Each number is 500 + 40 x the weight over the matrix's rms, rounded and kept within 0 to 999. Layers, rows and columns count from 0. Numbers have three digits each.

# q: layer 3 attention query, 192x192, rms 0.114, rows 107-124,139-156,171-188, columns 0-191
# k: layer 3 attention key, 64x192, rms 0.108, rows 43-60, columns 0-191
q107:483482490464584526498496549475454528483452531510534506453607549518464588505528556520429478474458458504480506531520486510592456524491535531397493472443499434538488488508512585477466404552526535513470382444489384493478469512531549395533494491477535480471493483616517492573511498508542475449531465507494456435473460572636395400521478478518572535521464475509521543467467546498398582546465477514466438523471480591470498542460534517403514517519427468572538472468457429375371555535408512550491473453559580473508531553480518569467540455531498498504504498482504423452535411462554542486
q139:534555431495442488502531506548440516543467504489479538552439480488560498480434492509419426548522522452582475508523551552503483556481505489593495559466491478425424545510467513505506501492450528476433499554502418508495517474394416495563520521497478484470563519451585541460487506496515586480485561468469496500534508411542455513539497434448496503511422514469427559530538530407450524487482520473519547523428503482504457502446494465458388474540415536503561511449473525461460446532556499486528560524503461484435503502467602453496436528525528529454482517501569494470479484535489498538
q171:515512511560488457437527520566505438511458467511462495592403431475505442500473470472579507530510548505503432453547531595470454465482573575506402464467513417534449556442512492495520524448467537500569508553535458517540509454568440490589456456529505457461543422510567550555453509429580514540538547426484401493503438479501455434558431417488512536426502456487484529422490559510458518436431448492528487532384421459407450567483496481411331542523426525561517558543545553464502402473493546431438565513422492486459493482552525420446464603490485505502477537531587489442439451583460529407
k43:458494514506459461569509479521513483535531495371546464446545548510471455494498546504477452437459465541463541543500583508526510518502553540453534470478532562497492573502541489416505456443456423501498458468493507552512548487513519504509421471565448524553462482538479549525466492506562549479570463490492524515471507497575497478511514541540531507557491538519497508496474486458465494542449509536556506500492514510442487450551499521537533467501483513575528508494567507494488546565581564471476529605475533572468476500532535496515575442468491461521443476517588514406511495476515486503
q108:538590533513460503573557529456523565499455492508533539501539415471516479467464514559490557513515440424477471530654558508472517524581470580572542453434544463541492547501515510530525436432507532551489556493505495482498460483457536549562507468595490490491520597502577502487540529472457535497364461518449542487507553474507525468462480487603497535541508569552535452554532480482490399442443504538558535505495482483512500528465534427510539501490520489542489549525497547464525450426561469472544536556518444568584495538478487508468492516464515467592472439492563545492425533488489513451
q140:463504444528526412514517606532510549488531507518488523494493502510456453488507480478536493441526502515466526595496549467579467449498420539490453469513506527536519433492491458541547510468461572519505533459544544472453473497551541550529490493508482506498503587499526498553457525521482473522559513547475477489597467471509562554494439510550603521547550527520591527515483469434516504499520519547558450508533510559546471444489480434552549475470480534485460507486561494534462504499523462496451408517485448526454474558486458539485450474516521563506479444490466479506493491509475449505
q172:500468453388478498507531535516415585444469431551481518467496534574457555478555477484476474470543487490487566499497542466523518530487487479541539429428544560520524498476491429500501517476496600498521515529561463493433504526435505481494561457443467474499451504388519503533528455526418514475484554491486527408560499464494457637455476500469490518571558495462458499541472473457562544457484507547492454437572568490526474450442461473533593514511505409480476420506526525460552460505483498602475535504564433497537497472499495551516490497490474537529473451480480499520549435463478433550
k44:494509477523501541520436511474472525490560455496478507511479408507522508473502447548522517483510535455527451484510558451503416498455476479533442560479462498491457487451521551562395499472522490509443492497499363475459487484574497464516433464499493489498526502540473419543517455527493492501487504520464436477517405594459489485506507482516507433427540506528536525473438493540543549521563525470450546531391544510453517553461513565427469523482585479496514484491446483528488474534478531483561529513532542506456492509539533529553493552488455527436460494538469420555456553535522463525
q109:561581487485413485498473500466485613475566518485416573493503420556459528383561527507538448494543523463534423530523478466495517523579466525564490421571501537491489598523562526590494516600475474510505517568483556423473490541461568521432534532540519534501543525440519418452470518442404529455452481578544503560571570529535577491524453495636491526436498504586438559471449490475591443488620503501453519555561531457588454465426499456502584557492531427491501509450508561459518443443555542495540495491576466541547531473521519496495477508488529482549517504537508499478382589456477566503
q141:432510558542492441577489571519472576533508514558475490540581573579498448481579508488544458461496408577496502608506498370631548456484361556505517447538514520452466412478488493547583498546535560520550543471478614494470565562510611483479492526544562537551438552503510482498455505494438459511515457610506559497598529491458588549417509570532548458552532497504521431499517402512555554512555485467559433553517551601566537519487476471576662456554585515460426496545496539478580560555528548544451389540499589459461539524464385514454488481494488504449464445520486461512404557464546435588
q173:470542518515479424498509525453494591530514462493495507470592565577503581492587449474513446425463535532474516549518514446488508507554419423532495513470538548517513472465533460519491446483532556554496476526466456467449503553455544537540502460542564550564394527426488462456562508489468523450529517500431533493485535469483489500440475497545506474488488478411421498589496508527565545442558543509537422446579534522538541544479515492543588469516523468447535448449537503523565526469498518543428482520595499455529573552434438476533487534514479532479545438484492451482464493437501450641
k45:529475514528543563423498524537472484533476462530545448582455520470500492513456493489537531488567453555479433446502474344468480451484464467518455622484525451525500454493451579608522544499466434471488630582565539452593539495469526496539493579417419467461525503481511418497455568551562503544447440471491457466517494478413458545455491494388507468485523502502486486476415523505580472449491543497490535446483521528544420462466484448441528523536557573498428422488509456575503517522432528506486593515432450433454460503538517453582452505417481461419465516481516412599468543566542435560
q110:453584487510470422480563456536485601543504565621569596580561467477584504399518560532479512482533523556537497558483393394506586502549389580597512487649427592484405503516505553611523569491525616572553546528495460504402516486487588525461572505478472469479541505425476453473560490474464601456375523518561527518516505506448615473483480473527537582460558544504440453501395428522597497456663497497470590460586512402609485532487509494532571502521606465471481510545449557569607579474609537496475464487520453458455433480481338444394439538537513518538456459545501528538424589547448512539
q142:420503458544518423589522565541389597473490561497553562539467543494522414564473489469517466516508368571500514622504459426540423484518360588522474502582510540445551428506512591564497420497546563468483555454489577456490488535544549546455486426523438449460459628534477485533564469540469517476488386522512527514498528588483546537455495543518638443511541538530554520471484517426546514496581489474432408537521497445531476471483456449505614519563583601494418553536597456509494576489507500522480476521483551519433478599447527491456475480527554546483537543561480476477418505494515446543
q174:534441501566478499627531567496536578502521548443462507486565576585470544539472453506434434468474458537428474584463473424490493544495462561427450456593523555468509369466483526563424465505647622469482543478528469431440420522393524506421546462504572559505436487473556543471559475518436613443466485560494461477535531456557619546400467483535520519580573479468549482423421525489609489485617475542511448548597574400506517482445520491458626529419639478508488525519624495493588544525394467457478447482528483504460552498495417476489575530526555602458484543498477449511441513437502462551
k46:472481454527478517487461463498551523442548457523511529512521505505460482453512489512563488508470522439478514492548484426506411529449501450550506515411446462528485487490540562547486442542526486498470514526478458468551594470530527522536514569483545542454546529518505429517527519471524465549468435490400508555528516507420424521535548459563517463486499479481495571545456540454576441522492494514487598462505566531541430492494550507517537517528517507471459468541485471544486467520593459519522568469563514439546528534506548482605461590536462475499495532486548485525453528499560486532
q111:543550541484466466519433512424475519486542501432483519492472406466536440488445497495516522562544501493490436517546513461455540450522456482552529460490521552493496539451598418577520545460464492464471579520481540483512571536441478523561464433558489545551540495414486474460524536473455537506462520496489518573513505433488566490521452487598464518530523530543522465524566558413577470431533496544553480461554509467529541496494464457519482525459547526473531549460536541510605438537523502479472501481497472512550564486518513470446494456438500518514531495537548584529449570472506537546
q143:489494471484554487542495522527522483497472547569506457555573559521442543494494536471460522492511549503533514521450457490543561528469442471489567474533471589557468503461484503553460547587490530464485517512447553496513542476542630555529444513520540526508529513480432466536467505460478436526484472590536547483584467479515542518463460479489504538545516548543492410462521488485527501555546482447522558505559525458549567471501511510578541409474552468430474475530566587460515533491538553537529459463584496453505577488489463519455479508453504495529488530476462456522501500475566508545
q175:496557507514504575436501509540564513476485493559484496529525578516479480517547461455526496544493562519440515509435451521472609518487482462541582484467457537564465525478459474492528491595538493422464518497566575524442387531459530555467413517561614513506461529455489461497504547433545419470497460411553512535578486484432486535508489509511533539559471496478512470540563388527518547538508495439518531470529556539552562398501484528462542448513470544505464518489494494540476528445464501509532554449633466421537587513473452521544506433501535461507492519466532524495501497499543482554
k47:544534508552514509487572551553436560518443476504434562513441517547500549522540450457472460407567401484463462477519489460509577489565515492485444480498523530446461476501476565561533522501516512515497575481571511483493429483534542543525527488508451457455507505505593471431512571459449593472510544549449512483571441513434546563464490512461471462461502464510452535470493517533463525468512501594401583505445421511557565513495492487443508598556502514495514544510463535543541498492475439474516496422503463508504514528537471521511447519472481533512521484499487510495456459522510510472
q112:475544488506568451518484516530462538532523539545493481509485456523455476494526522467447540535516464496525476504530471519469543530530506497560493535571529564502519525510482515546455524485464550513538544477515471504539449487509470591515521518462460531447543528414455540539473467494513528497459524488532550496446472553498494529488514462479478561550510501481509540523530502470540483459578503548519463486507532428546483479510491525516510490509536504507484533516514504461522471488501516512498508451485497434512460555482493504514535480480529485486489492545498469508451492516458537487
q144:479500525482512521523479499523465508536481506501528507486520476510540475516531454461527510447515424482522535504493468487490444512462489528555492519502503481513468422542539509520575479529568513462471481470498512454518513511534507541482482491474495481423523512514477511488505488543537468482493484532528494482545494477536520461474535531484537555484522500470515525518507489493531541523491554531543467506561511538496511483460498527501503477579534503493455499435480528458449565488487486495532452491526568467496523486536477538472457458524495527481511462481540479471523485492490498476
q176:496449510527520506558488474430409503483456459559468551486483510502516503516566471436549489507469453594548493511465460513456502532490485499547518533462480508527497453542510497460470488479524491477486512523427497494558479510489497532493481501546492460422466511529438535467565546531510573452531554498518546475498535457477446475443498512462578537457514476440482515528537534490522514487498490529491508492538488450510506515461526509451467417426493504531485445508566479526481473545523483534500506502478488508546502501518497496452499555530520490515559545480503496487511441470446487562
k48:444499482492469535521461536503501465480508524534543488548535530441531498481476480497487507532558567528514403513529495359578500508439432467501459547490573494470565487475501508546477507491463500519497490549468504545449519483510509404497460474516474494506453434486495387545455467463476471544479460449450458504533498449519581462491507526487458379479460466531452412478433496498494466434551532486525567549507546555531519485542567531550534520495572542499396597441469523564547509462491543491434533542461491491474477503531474449555520589459420469497506489567436471556384564505490512500
q113:527522534528450525490484434497515520488506531565477557520539404501489531460477506480493499489499482478547523543489520555489544508478486491542526483477459510477472529480513476476527536558517479516478439484471500534525492492473506522475551527536478529497499509524459543451520453457493562478464504521517516528500507547528511489546515451497527553472542536546522489479527536550512491508536502532518518456474387457518455470480515508504501538581474480538580468567564478543444492479561535519485489469514489530547495505557541497419505494525510492509525472488505573473543514540437552514
q145:462464481550499492586450532517486528465473551492469484511472407522414480476524543489531530518447455548516548554471495555528519573519484530509530451590477556508504502538472499405510500515495493494518441400478544497562480504481470489478447459495526512505493519539497582533531477546534539484563514554531480584476475581485511523484553516507551516535506563435557527490588449463505462541500438534502474510520468523465475504431520534502516497510504544571499493524515489437440506512518582481468453525491512480496524513444551559540567451568573489503516478515516523443548543501521482492
q177:509496540569486508542489430478556481517485518507470492507524447499449528521480535479492470486523535479494544554469472578447500592546535490474491506537485444497519484539454467439525468492521467490499514467473505460489474533459536549466528494527547525542498462568499547471508491525516547467519517517517461526491526479513474583484493478463526532523526515516511523530531493537519486496517481535507475527564454503489535538459490497500497463473462470585539452553593484467473470540532498513493475500526516522530535472498532499475503497530546506529507574477507504455534464490509495533
k49:516462499475561517428461494479537527471494497529500457460425489454468441505499462505538519498497419446508570467524540653413458515489583503504474519476491512473534525525477533413480492524474529441496482543554511524566460500518472540545471530481515483504541473529491554519529476564525479457538537478504509478524482545535451467607491472481540521533513510496479577557517525478425570481403543516460461502481517479460503488508521492460411556492463499498536441513508541496456490534489450502572518417460494546494400465534559531516455461460520480523540499480531513464599445489516535455
q114:496465478514502532509522540522476493432487473481493480512440527488496500506470473536501494516503519482483521501492457452503430487494476459479478551527515450521545445536553500512496505506481478470506520548502520441511505523507514451505474504432488509491515480543513456513482494552545448535523463515489471474522513490521505466446476526466473440495454483473511502512521503478450483483457460448477500517549534534498495497531454507511519427475511469481441483460419480439495498540448479480528499519538543496489504523484529484543495494499494576481437530498481439515491496452568439516
q146:527467494437457513450524431491455489489513439456541479507496544449517543486454450532499481504592501522532415490529485464472486464478519461468477548470524481495476479450552488579509537531473491512441540580544481492463531527457497462516561534521449521488491455518489448460471510462527497523479494465451402444530498466463503502468422523505443490481498464489463493518462519544510522408447545471535533465517532474515488491494472490491499483477488458481515527460460509526611462482470473484547510474531443500495454520529469481488471504477475522492456467493471462519496520515463475493
q178:495476509563525521447551556518446478520521499502518520507417520477524480510511435540534490526519510545502427452562530427530423459446493471469500505548508533484436421456542503550491581480475507529527515535555505505487554496515455422539472460464406449505556514443496442477455517459508478586440514494469495497487491569482510450491398526525475480501482507496489493556468519507595496384555522468541508458482490484501467506534443498500527531506484547436456513458455536562583548515509498452503504481521489455485518522464486466473476535422466497459478472536465439575448544560474467441
k50:402501541485480502532520506450514528496465539514546565479533508516505507538507502485499518536471514568466469605482482394591536460512481572471495559535527492535469493534480499555535508439588472572501511507485513522492523499511552421500445471498510552516425546508500457495503458499525542559503421525493520488524522554488486547446450520539504482524466487523437457381480485502535458517584457524526493539485567546534467533477551505522580505527566483520463535486544465497475556456506505512424448516508514422517518484486446531540573533523467497506540496493499480526379559512439445548
q115:532488518486552471469548499447535505476483506507509510486459510479534487446429547459466459530492433475512504469510495542426514511469522529537465505499527512508496520453492519507459517426530508464445506513466437485532469465482515523556551529528493503460471570522501497527524515484497477459454540448469486520512523527543526443524479493520556473536461467562552499483503526504489514476472580506502527484499531510471487495484509529436537524500461476486500523518486507472483500494516492471505524498468546579530445538494479453492470569489545503536469563469529486495534456520523549490
q147:449502534497489482501531506532551493566501413496501549475484510490487423527503479426444513482529429434507485551515549498508534508526573566499478487412460456460434499551449446480506532449499510532463531510531488548473516446489533536566447512524498427502538508561472526539527518473486471478508534456498468426551527484466504494545502562475525506570453493522584504526447481483451509527470616565510521565430529563465491555478521433449444531534493515492495560535552511494462525466571492546497509566449547538458489502526499495544469467502523488573493435510506476468476478502478490479
q179:552477474429494491557457505514455508523555481512462495494484473419499478467542511468455530493414456454502475475560471471503483571466506549592550398410507542516401572557494468533446455505531500479462487541451485492444582492534445480476515510471528556450480501537477542520528513535495475482539504492494530485538523470523560511493493487506542504510492500528509533524502483464525527507512498576494496492476526538482502453519458487463502532532512490494445543480496531527444478477490471552548483473514528475523555482547484513496510504566452442511479485499472513462489428419493475487
k51:540490466556505464490448525502441468505511512498442475534488497557455479422486513498488488509502519535447529486450571484517561489483450469507499494461531509526500464533555474485531487435460412452489476453508474466485507535533458503487473462415456444511483456451467492496543434511484435535505478471473477509490458457523484482523549480488522512490512508503454492512471550585440570480562539487465541503557506466426513495473506536493545460469587482514545440493511466580508456590533437484463495534500464510478544503519518464495472473495498538473505471575494457523501502531487506605
q116:497551479467486500432483491514583498547496506543434500507487533522476469564570444567507453433529580526557510500501528481583536489532466449514567503571502573466424448516455428435542554510459477539572543526548542548511487498453441465484515485535550441506554477457514483516497420486435513569522533550493555460498518458347480494492460484440443489544514556388346508521532458500492485480570466433568455472478510442456555520529439545593483476516523487457488488449504512481557496448490518550489416488536448462502509442481478580611513507439515487483560470542412517526516562545474491476
q148:530471479487490493478469490497519544491522539558526464528517519490527575501570562512474522519505556537499528479484486493553484498487474504491532480541463484521546493497475566478499513556496509495541485548533538485484493527518496496455523498466511534475507504461536506517427510483506499528423491476512540494532538522501522581473517467467514506509502504481461527541544453448528498553536442455494478466519536495574472519517513461574545515484507489556486474549479477492526491503418493530475449500485516447490489495445486505491471520508498526463530554515468510479462537466533525515
q180:550498471547438538502413470514544581546450504446496509427581463470512538456444555514504505482469462504457613456501478546512469563499455475515469579548520523486549471491526534482513565512494537393464441545484504440466439473537457548474437574493499461475585410513527431494485380468467537541495435460549428544486465549448540466574490505538475481527514577505507530531578454530367474542504462486540498524506429571518560463471581520452512478451492504470563471495464479528481476479432540434537479480499465523511535519478593501497496504519524566555469478437501518510529476480491592511
k52:484508568486549484503592481554519467532472539607527549500505501508567472554503456519532525495560565486537429562615489536548501485521534476502496470533493490433498579532418488518517492528548536602520536514442465573516503439537508497509558524493438458505435561533491546499458572495518490447494531503571472454440530487566502483440543516449458457474478498452463479526476463503528554490488494508453449562513488506438423485464422463512436554535448425530420579589561558420492516435568579513455514548481539503518463521593426505432584498422483442540545507519496542463424540556488420460
q117:470452478521526517529485525521467446467508422451552415481490550515506476559471464558481456451533527530464517464540480477533451468491466483444536532510521433484558452452488462513462540485491523500517512539571474432536506535533528469517472522445506507527509490493517470572478505533555425560491463515512494474533514455425493517448513505462469465538478473479472547484528519480483482425484520486509499498495492549476499522529482542473540474446576524460426481443471479495519531495390503507496490536574491470486513457508456523533542496498447524507464472534465408535547523477502454479
q149:566512494459472530433447464511492475490497438470450478500502514510534583459510501521471499457529578553478460415481485467468458481475496452452451500491487481501529485447552482589491530540503482482471509528558491452483519526510517502476547511453496499489533476465545416485488470500498445536457523439481441478513488481475509500471482497481455494460524497479430516474486477504534473482493521485534506444521503534528493485496475494489466464480506436473472420445472542543557440436404505471491542432546480493543524437567527547498545534457485526536476493526482462498510547491469543542
q181:488481506541495544456483550529488481469545524499503501494445470495531452518429443536451459563529488516512425461501525454530483491437486524458483476499521523504538475460501496596538518494464479513484532514555478468541519500543518417526485551492445454528581548478481437508435474506506440561457493579493476466491456475444531486535395521512525483523517560499492492494535500506436483483488560535527505523450425527528496502487489505488481478458493541481507483470454550569570503500466548474461537555534479482529516486487473514462539535441452523479430471514481427535514506544515494467
k53:495578501428444484512562536495542504596503556520474513520573465517512490496522513552507537495554557517463507544540501393588535479484458547445466503492517488530516467540580503639468496432568474533490488514440510477392520514480528424521463463511481515516475496521514382458568518471464512508536495538493529496549520504484536522422434535558467460430499494479483474443399519507589539484584444517527520511499552477542501539492507496514587507483541522479499518502511494525505486519500478506438457536515493451444558531470447475529425522502476538509472438493427501599413588503512434559
q118:468520453496496523481533510499483478494516472527522460521516522540492526577523461448520483487509539452516490477527470482473423545547472489452527546545506506528517491526499470517494528547542503535553511543572502494481574511508477437432452486453497486536484466491548473501538520531532498601465483536492519468512570470445471505480532517424463453501447507509487523454474538500476444447497502474499499461532500524518491494456498440537524428505560447481445500485520570496539557410456528509512549545498467512431500449492468487577501508498439475514509467532417455562492529502514475508
q150:508480500486519526449538489529466513490535510470501409539473478488550519450524532546484464501490543534473480412480454477483449438461456500487483512522480459521516497449548503555483518546531513448533452538531488423476528509513495451470553523457419490446497535415478406514471533515511499513447497486501506474480522529468520501471490456479466455471531503485455521469464518433554486476496488478467540464536477486533551439544457547488541498515517449463442444493476516534549502490423532477536523520476438508482481452542526452488467523555484433524523553507444522553494551469525545536
q182:531489496514452537481436534533493468560542555500518490499471485466467457505485484538477528550474522442488466473499495459506490475425458499451460540547429466495532430494545503533487496461457475439550493462474521446494497476533428476493496526450451469507622484525505482478462459512516486567453458559496515510467526501463621496526466519508503504480483510494564477484527490473468401461510434514524487495481447521514517502565524484460448495478506576499479495471453562543532511524473504386512515509476484480534461477541492475492536578481432542514455479491491519516488624501489563476
k54:492516507491448471504460549492595566513542523509531543529513496502509506472507531612552530506559537530474479472505469403558477480505497538500525515528542537559614419499462475530515524501506507495519474516404483441504508528478566424485455463539528529518465529464463387533534493437510469523475506521535468516482439537542496474461522503630499460414461536529464495491464492540518532498566405484489500468490627538542548513475577430544614553453527482484550557500427468529626512473475507515420480466539520462492504523464443527523513534485468536504511453545469495565414566479469457580
q119:524507483503450455535421567431488460466463452472548467466578507466424518478502503529503515483485457467466543522497489473535489527457456509403499446391590488547522483490588507522465513489483498470454459504528444465498539555513592433495466507528538521436453488513508448490499520501470526519457489497497462455544487470547486543506464523554506478517517452474535460459497524482514490551466513496458431576523481538539467496437480420485510521468515449529533500501483485493508452547450519462524455475448556505540549530458486499494505502451437446532508493452585468465463466419496451490
q151:408509449554466530442432532546505455517441461495491345486502567492512544549547484531474480443592574511537491444514598466515463478481446463483534491424454454526482558450563519564505518492498523499503569570481450555565536473515500573581494514508527514493558497447442455530429468503519462551426513479491483414549426441505495518472577536420384472478526560460537465485557542514529485460478511499404571486487571558490519536520443470513476415461491463448498450488429516561492457443514508528502513509531492484525500478502488449511512575492422466519497515461476475492531534419457559575
q183:503534492454498462457481521528489525447469492474511503482521551514493526503541545496512499484527508448522476480488565457562459454507518498515469477458519520567525548471514565532520476505460512546527487514517496513489546481448568493494471483485545480451490477516506455483506507492500427528477495551428488527559488519482528545488532486481504472493554496532495475452483458534499551472482479557458534526456526467514415518526529437504552456531505487514518511476419476512516422491481534489420470471526511467455520501509439499523494487474527492534489456506513521501509557428518484534
k55:502527500502498544484443430480517552576527466443471498507558587415493523464416495481523522484479453528397469535438529441526570559405474493481548530454510474498439428519500493573472472477511500474482552536560553416468563538523458466501479467469493476522556459513468412470536533473498499483493424498476497516534527499475528563518454514531508442504510531523474550524446481545473523507552502483475496550550490511553531546534540499489592501525526544524579484461508448558524493549495455522496505460544409526512503488424456432458411508453470573499491498537506453520435440524495509525
q120:531481546524422499421555503526549486527467521541487463492448457461546454526439486449499454446470469464490429478546550553483531501481537445528516480479562466470494507523522473437511533423546467475488519539482518552494444436481448582523558462540470422508495491496510562481450511439519614465589503438468499525475484504535532481474532525508501484505553498568538509541497418512415497460408573546484473535527481403368502486618540461511391499579468572498451569489592557497465487440529504435474553563449487522512502490456563475427548538541540498563521497468487579528499485584466463428
q152:513482522483487488443492524538546491515516516525514490499485557478478581527501532456570522521521521527493470488433575552473525487547581486515485427485445491501535484484458477454503588480545551477544574514556495536536469519554471526590467503508504490511586518485472550546545544524484463493515530446473425527518523483523542459507507559501478542530573508490479548567470444532470533513476551544570487487470533478523482529522508476484479517509469526495521526550552498532465479475535567502474510520476479487449396549480412450478520558479521529479449466502481543536544512553494478396
q184:562494489443436535424610496538515478462536511557462515553543496562567485536498531466475544461511525480477456428455517550489538545455516442578493465538492491527460483486433521447527563512467499528418485434527546589487434393566466522433466543410501459546516492528506529601457537500449446463522577497556497536578472582517562498518537489447508564544577515538543553555541435465425524544474495470519600555527492462496426439510532436440459537541497540550463546471480492499426546482471562480644564456542454508472409500492506582474553448515570491553546484533482559549526474515490550456
k56:501451502501516527515442493571423438459584523508492486555531539490493531505514460464487508492475559502527491526490489442546519514453442447530493516545565524511482465433486524520493541507472514521538521576529514530481454494513455469432459493474425498519516470463469515512467466446488471541455483466560467518490435482501571482458456491471505470489477431495489454473515545506465518465578437511494491523476515515545557535521497544519455529504539467490509530487444502531543441445506535468505452493553557433516547475490494555479490520503432492519515539537444509573477546534453491469
q121:463495453548494477482456540492522450523523484481529439484497486487512546513478448477474464469532541552480534505474487403550496414486383469457520453444499541542436489418554556620467514490456518467542551460521515481486528525476574440557475532462499555454519488445436395559502454479494471474396412551431490451466495458460479520475531484489464386557480506525529458500503556529635496501540481500462505455436504580552488466487478440538569516466494456463565453591482460476628472564526510534497489423444589526480525531525467468473428539489388535499525534509523450539449502436522463527
q153:510510443485487555472477546457511476502545411414497432508501479454504541470439558528456444467516510497488449429556551412519513511528467425443481582459510495553518488491551471586486503462377515527457506557540407433514477507495507439590536531446523515474454480506493379492446491502487424456440494515462456436489524489479418481512501486489385498500466526503564486464515534505492500513476452500441576517508504505524436512525498514531485477455462421454517514485503447475507545488496468575457499472498506480564493432539511478509439483424470580490518526494546384550507472478529483540
q185:502474443560501504488466530487520470511460492501478468458530450475456560481513576546484478448490550515554479508507464343552400494563493487475506540529497510459565478463481451659504506483547531501568532529568449482479492483494540477514469454524518516464537497530522379424469522419459395542412454551500462527505480463510560578419519548561461539487463554482533487580515480492587481492555508503496509456517595551508510504493476450498588504461518478454479550539503492499504511482495513500445452448545524444500609464518395460476447524516475487504478497484451454559458566507461537510
k57:497485487505530450515532456462483544489477463466526501474454506505504505499453518518495519561462450469438543559522438477512519496535415555492534480452479476520537475544500501528477491509537466494457516450482527452488488482504525538511522497467482515511482520551527493490550501489525493460514520535530535501480508509484472525481494484515494542486471514454481562538444477499518511485479524550535477542486468530528495500483458453483612488527567472517489441480510531527533504543570492523512497573510480521520476480516456476493485513494494501517501492519500526474467479544500555530
q122:510467464554488522462555453457503554533511548588497477552581447548547447512552553478572544468519447464503513440531536488478607571533586557566471455445517518530502485588464444437596461463418523525515431356463462500526454417470503482495513464509496442499496460471623463404470541486418490523430524511487475490538560559534533501503467524498531503437431520553480462544452421512427492561482531542495466566521518432509515467501530514476430488505565508549517537547507627481520529494516489530464527516536462511507436535450464511483465437534568478523459500492514537569470452550553513450
q154:393430551605524499580498599539568565496477592458587485438481501437518447513516434488569442475445459482433466619554457425551520476493435565466501436470493585532478448500535535575501499479571460529519543480463529459526494456514577479451479530582559494519471559525465467527512531467444538515506432564520528461513551467444549498470485545563610471517548609533556508494469559505533471525602511483459412498493504519530565545514443504601591517477537531484429580525507465549522544460490536425507408535476495486487474551482425438450474510564549473460540441490457502548435520459499515477
q186:475502527493529564473538524459550530424512510515549441427535557609430586549529448545530452516513581496458541522497453482516515490581523514505561489510513510489483453470536483520487505562526515601509449480508484459429467504419578513443544479501522568542374554458488432488539479573456485437508585495558552434468506476481425526359525472497401495496483438510530497528449541447604435444549540442486536486583611460502502471447455533569644483430518371400496515550533429469596580486437445546488501432630444479565526512473522512524448454511483544447514508513474439548507494448505460540
k58:457606387472495542488425532538390504416433425540530545463414469505523502496517488465495562505502480446512515437501507457462391501469408517516454527456531444522499506432521518537463506490394591512467479499507435487528492538525477473568574573499503575472590532553494448480476481509550505496456451541490505527479462539545465474553493389503491477452520477497487486437494523450560458470498526433454584481428487568476457538529451518441556525512485469427497481502416500482492490482473523529544537482512531518569483491481501563493545543503422483471422520499509414490470493514524437503
q123:461486521508461503554484524463465548565566495476488510508597459588476469526475431480456553560520467441526498523538589491434465516408464505484508465449572493507504502495548495505494509451497497476524478497506549525555534467529474474553515471513484509499503491510545529506469452592545526520398424433499574503498526540505584516481547560483544485484540533507571474529577540462506429510483517528493463563550488456516565469525578440463482513509532513496465519508539572498535485486490474464531493510477494501567554540477488484479528549536448505539513501467588583541509571451443526456
q155:399483449485420548504558596555558532549477551559471500541556507607497554477507490508481502505555530541527545547461492459536485457528528510444525533516508494557455468489496545541504501506476496494520565442493591506497550489515460577522533535517519554555557609392480455530490526576525562519555488513454495538508461544507479548502536539501485528584519489424415457451489449475487419494528514502522548519505528414495494532562534541511482459418478511459399508499493527448519531456536432515503497526501461474499507506424490511551505526513489491479505443505490434540467540452478499514
q187:432478455439389562528514588504564481549485478541477549558638517597503489469448459498528519493544480572494460478448507511509571496449491488531579529456516453569531558495503520498606486524495470457516568550561537478493433479510456467502456588535503531512511548447501488523484574541584501502574501472560505427565471436540478592447484465494476520543513465501483449476504434506501498502529498568532505553515545419511534576531500464476458482493529484508456488517505518505476482462484472466542491459557513459513465480486445526484448460527578442516459531476502468489463530443476501517
k59:511482543523501463488488585521504527495515536526493516483478509469502551578563415457535486444504506463483515551517517464458508504509541466587499530541485491438404458477537491476508518478502612560485537556489443512425494524511514515494505446502494467549461522514475566528498518426499501479512520489453522525516475541525521577557462476488467451509460448457517531530528560561542560478549579484433526495508479578515490564539607468576515522527519467511580562536543505524566505470483592482499481506499515469426524554532493497452519512481456511482524448551470439495526487502517470505
q124:529497565534402433597425535446538693510459576568445602495582443508523505366556669485520482474473523591589435641463319351602501473519441532449544456642442680457499345564538517648551592561543470541503524543565514473469506510499616448416615440540515546505567497405498489463512573431411601612389528598546509483554526444443589594461496519592457506495572521487475508538427422534606443507671480539503527426585493380640500490443464466550669508540682404464419501431447582463630549456553482573516334542541457406488506571416339538383471593554478513541477458550454476640314589508406555462
q156:521465527526513471361476363559429483527539593510467530557467494466560522507466414473464372504523500463478498563509521553405380478463540511557400509441585499559450560474472550450560532535561484455503505595564523550517541419518365492502568466465473434450536547508466533501498491443545525587492556418568428534531467483513477444529493498468523428518448501603453576503506533405388502462489542527465556474429452510470482431496511495478440555573381547608522407463561369497413494393577501490542541539440451529411461531500566472467538601550476464538483532454505591492508396536452532464
q188:580457541489504432437505467554428536496493390484530436462450546540437545571445472399470403517478466578575496424435576451479405549530474437626521590397511541478519554392481525413531576487486498479510545604542592460433526388566426600556587468478465459498506523495447445510468478466542474482502538428421466474458548460574483467485387478541563390506490507432430475447491478401491499491463565457555457487484453542484389514551530491543476472616459436495511419393523506445477467456543611473515536527478501546525447533541623458397413665429450391505531543487476531577586454489469535436
k60:449503466548459575512463462443466489475451538529491516474484489525512504397496464499537501465554501473511517468467484489487484451405520512511493509473529473498571569532522470445458393487475452482420512542470465501513506494533540489534508579495455477436537457465477494525478458536470446548530524501481487452497490536499477516566495531526525511527475559501507560484558548498485576537549463504556470512505443505561492486522509518398511496479552530504564502529513470553518516457510461549535534483519522478502487531512520503464484484510521525493505480440541450565464485500487519559